config = dict(
    hidden_size=320,
    num_attention_heads=10,
    hidden_act='tanh_gelu',
    positions='learned',
    qk_norm=False,
    init_std_o=0.0198,
    lr_head=0.0121,
    schedule='cos',
    max_seq_len=512,
    dataset='wikipedia_en',
)
Each number is 128 + 32 x the weight over its row's rms, rounded and kept within 0 to 255. Layers, rows and columns count from 0. The size above them is the row's rms in percent of the matrix's.

# layer 2 MLP down (transposed), 1280x320, rms 0.0933, rows 1195-1203, columns 240-319
size [ 91  95 106  90  74  90  84 100 106]
[[138 104 140 121 118  96  74 134 190 142 142  64 132 127 158 139 141  65 139  73 176 120 107 123 141 168 150 174 130 116 147 119 142 134 168 155 152 161 128 134 135 134  99 125 141 141  70 177 135  94 116 124 148  95 103 175 101 100 124 158  91 129 165 144 106 154  50 111 160 118 166 133 123  76 175 109 105 110 146  71]
 [149 128 122 159 129 125 162 164  97  94 113 147 138 129 184 150 130 156 133 111 137 166 105 149 136 165 153 109 113 179 110 135 142  77 104 203  93 110 114 156 147 156 134 106 123 108 115 126 145 106 117 129  80 126 131 131  93 110 128 120 135  75 167 161 189 119 147 152 174 151 155 134 119 154 144 132 135  83 117 134]
 [124  97 134  98 104 136 175 138 117 114 112 108 164 145  97 138  80 118 170 116 127 126 138 119 188  93 123 157 140 191 165 209 146 122  82 127 149 132  84  77 148 175 140  78 137 121 124 205 100 178 205 113 142 146 155 104 124 136 186 127 125 154 166  84 113 155 166 123 132 116 126 195  88  92  83 132 102  91 105 141]
 [183 164 153 141 129 171  95 105  51 139 135 166  99 135 132  84 141  78 195 100  73 136  92 137 126 104 127 129  37 111 155 124 135 144  65 104  93 189 136  26  88 117 115 116 161 118 149 109 121 139 178 160 114 103 146 119 135 123 114 148 160 106 181 133  87 160 155 194  77 123 135 115 194 162 112 191  65 117 145 131]
 [109 137 170 156  65  67  80 101 126 197 102 115 100 189  80 141 115  91  91 141 146 140  97  79 134 111 124  78  61 176 212 163  65 105  95 167 145 135  92 152 110 113  84 137 141 127  96 161 109 110 124  93 171 179 126 151 135 192 170 103 109 159 177 124 113 103 126 187 170 128 133 141 124 135  81 127 125 137 154  98]
 [ 86 128 147 145  61 160 172 138 131 153 108 155  91 124 135 118 157 135  99 140 154 153 142 185 148 193  86 128 139  86 128 108 135 109 145  92 175  77 142 156  99 140 187 118  94  49 127 108 148 134 156 121 128 106 123 147 132 146 127 140 108 156  80 114 179 124 139 160 121 177 161 111  85 119  69 108  71 130 137 169]
 [175 118  62 116  96 180 160 155 114 106 124  94 119 156 134  91 118 152 139 101  97 151 115  79 132 150 161 154 142 106 190  76 129  89 164 129 127 155 153 144  90 111 208 208 165  94 139 119 128 122 175 149 107 134 132 187 126  95 144 163 139 113 153 144  90  99 109 116 163 130 148 127 146 215 146 114  98 170  46 161]
 [130 160 162 119 106 170 146  98  78 103  81  69 122 183 104 117 124 146 109 159 111 117  85  84 154  74 129  98 211  98 168 113 133 136 132 119 200  93 109  82 100 132 144 122  60 120 182 118 115 137 153  86 113 166  92 156 101  96 114 142 129 120 105 138 169 149 164 137  90 115 172 194 192 126 127 117 121 132 142  86]
 [170 145  73 131  96 152 183  74 155 149 169  95 126 125 147 123 109 122 127 160 140  68 111 173 151  61  96  55 160 166  98 151 125 114  97 143 154  50  48 136 184 174 143 134 131 110  80   3 168 148 121 136 113  77 129 164 111  87 111 143 124 172 122 154 179  82  74 145 143 154 114  84 178 156 167 106 112 100 108 138]]
# layer 2 MLP up, 1280x320, rms 0.102, rows 1196-1203, columns 240-319
size [ 94 102  92  73 105  95 109 107]
[[115  76 120  90 135 136 139 112 100 107 134 133 117 123  73 119 131  85 147  55  83 121 127 127 181 110 135 157 115 162 108  68  93 108 180 127 165 117  91 117 116  25  69 164  88 150 158 122 115  70 132 156 226 118  75  81 130  89 142 184 106 159 134  79 144 137  78 174  89  90  94 110  75 135 160  86 136  94 101 121]
 [ 47 121 165 168 119 103  46 138 110 144 128  74  62 184 110 124 126 126 144 134  87 161 108  95 114 103 127 139 135 112 127  92 172 120 159 150 137 173 130 130 142 181 122 163 111 160 161 137 121 124 149 137 123 123  62 184 147 112 107 135 138 145 124 129 119 138  72 118 148 129 117 169 128 149 144 175 151 155 103 173]
 [ 90 119 103 145 153  98  99 173 158 122 136 146 116  90 111 172 109 175 110 160 170 108 139 114 124 151 134 155 174 106 110  98 101 143 195 138 159  82  62 149 153 116 141 138  95 133  94 119 111 127 111  84  99  93  78 122 122 120 157 123  99 154 118 113 122  97 124  83 126 124 129 147  71 127 121 108 143 101 140  93]
 [ 87 141  56 148  34 170 115 123 144 145 116 168 110 185 126  67 104 130 158 120 149 145 134 109  98  97 190 162 144 145  93 159 130 130 117  76  63 126 166  97 162 117 124 107 159  63 113 124 122 116 134 114 109 139 124 123  92 104 110 158 109 134  83 135 162  50 132 106 152  83 180  80 101 146 180 116 104 120 102 161]
 [185 141 127 146 144  84  89 120  89 122 103 125 157 117 144 174 131 126 148 142 146  72 143 102 137 129 148 101 171 165 136 209 140 128  89 147 127 139  69 142 133  92 120 136 166 164 185 148 126  45 187 137 109 148 119 120  87 112  55 110 156 181  98  91 127 139 154  76 162 121 129  47  79 125 139 114 199 142  79 177]
 [ 54 109 189 169 137 151 110 137 182 155  82 105 147 127 157 128 159 124 156 154 143 113 117 208  92 113 110 112 136 136  95 179  98 148  95 156 113  83 119 213 127 133  87  45 129 181 116 111 157 112  99 101  93 152 171 116 153 103 104 137 104 159 146  97 157 196 136 144 106 106  94 114 111  90  59 141 164  99 215 134]
 [183 111  39 166  88 168  52 115 140 115 165 162 138  71 143  71 108 148 135 146  85 181 101 191 124 159 119 101 116 142 141 108 114  62 120 131 107  65 134  91  67 159  69 164 220 112 142 134 121 136  89 129 101 103 162 144  91 162 216  97  71 176 159 108 127 123 125 114 152  87  90 141 116 109 155 132 153 136 101 126]
 [138 134 128 128 141 165  44 113 117 104 155 188 181 123 115 173 169 132 105  77 114 173 128 137  92 137 138 133  92 112 143  87 208 172  86  52 122 167 198  96 119 110 142 122 155 101 170 190 122  53 170 145 165 149 139  95 153 127  78 120 150  53 147 133  75 130 186  98 126 149  96 130 109  74 118 147 116 117 139 187]]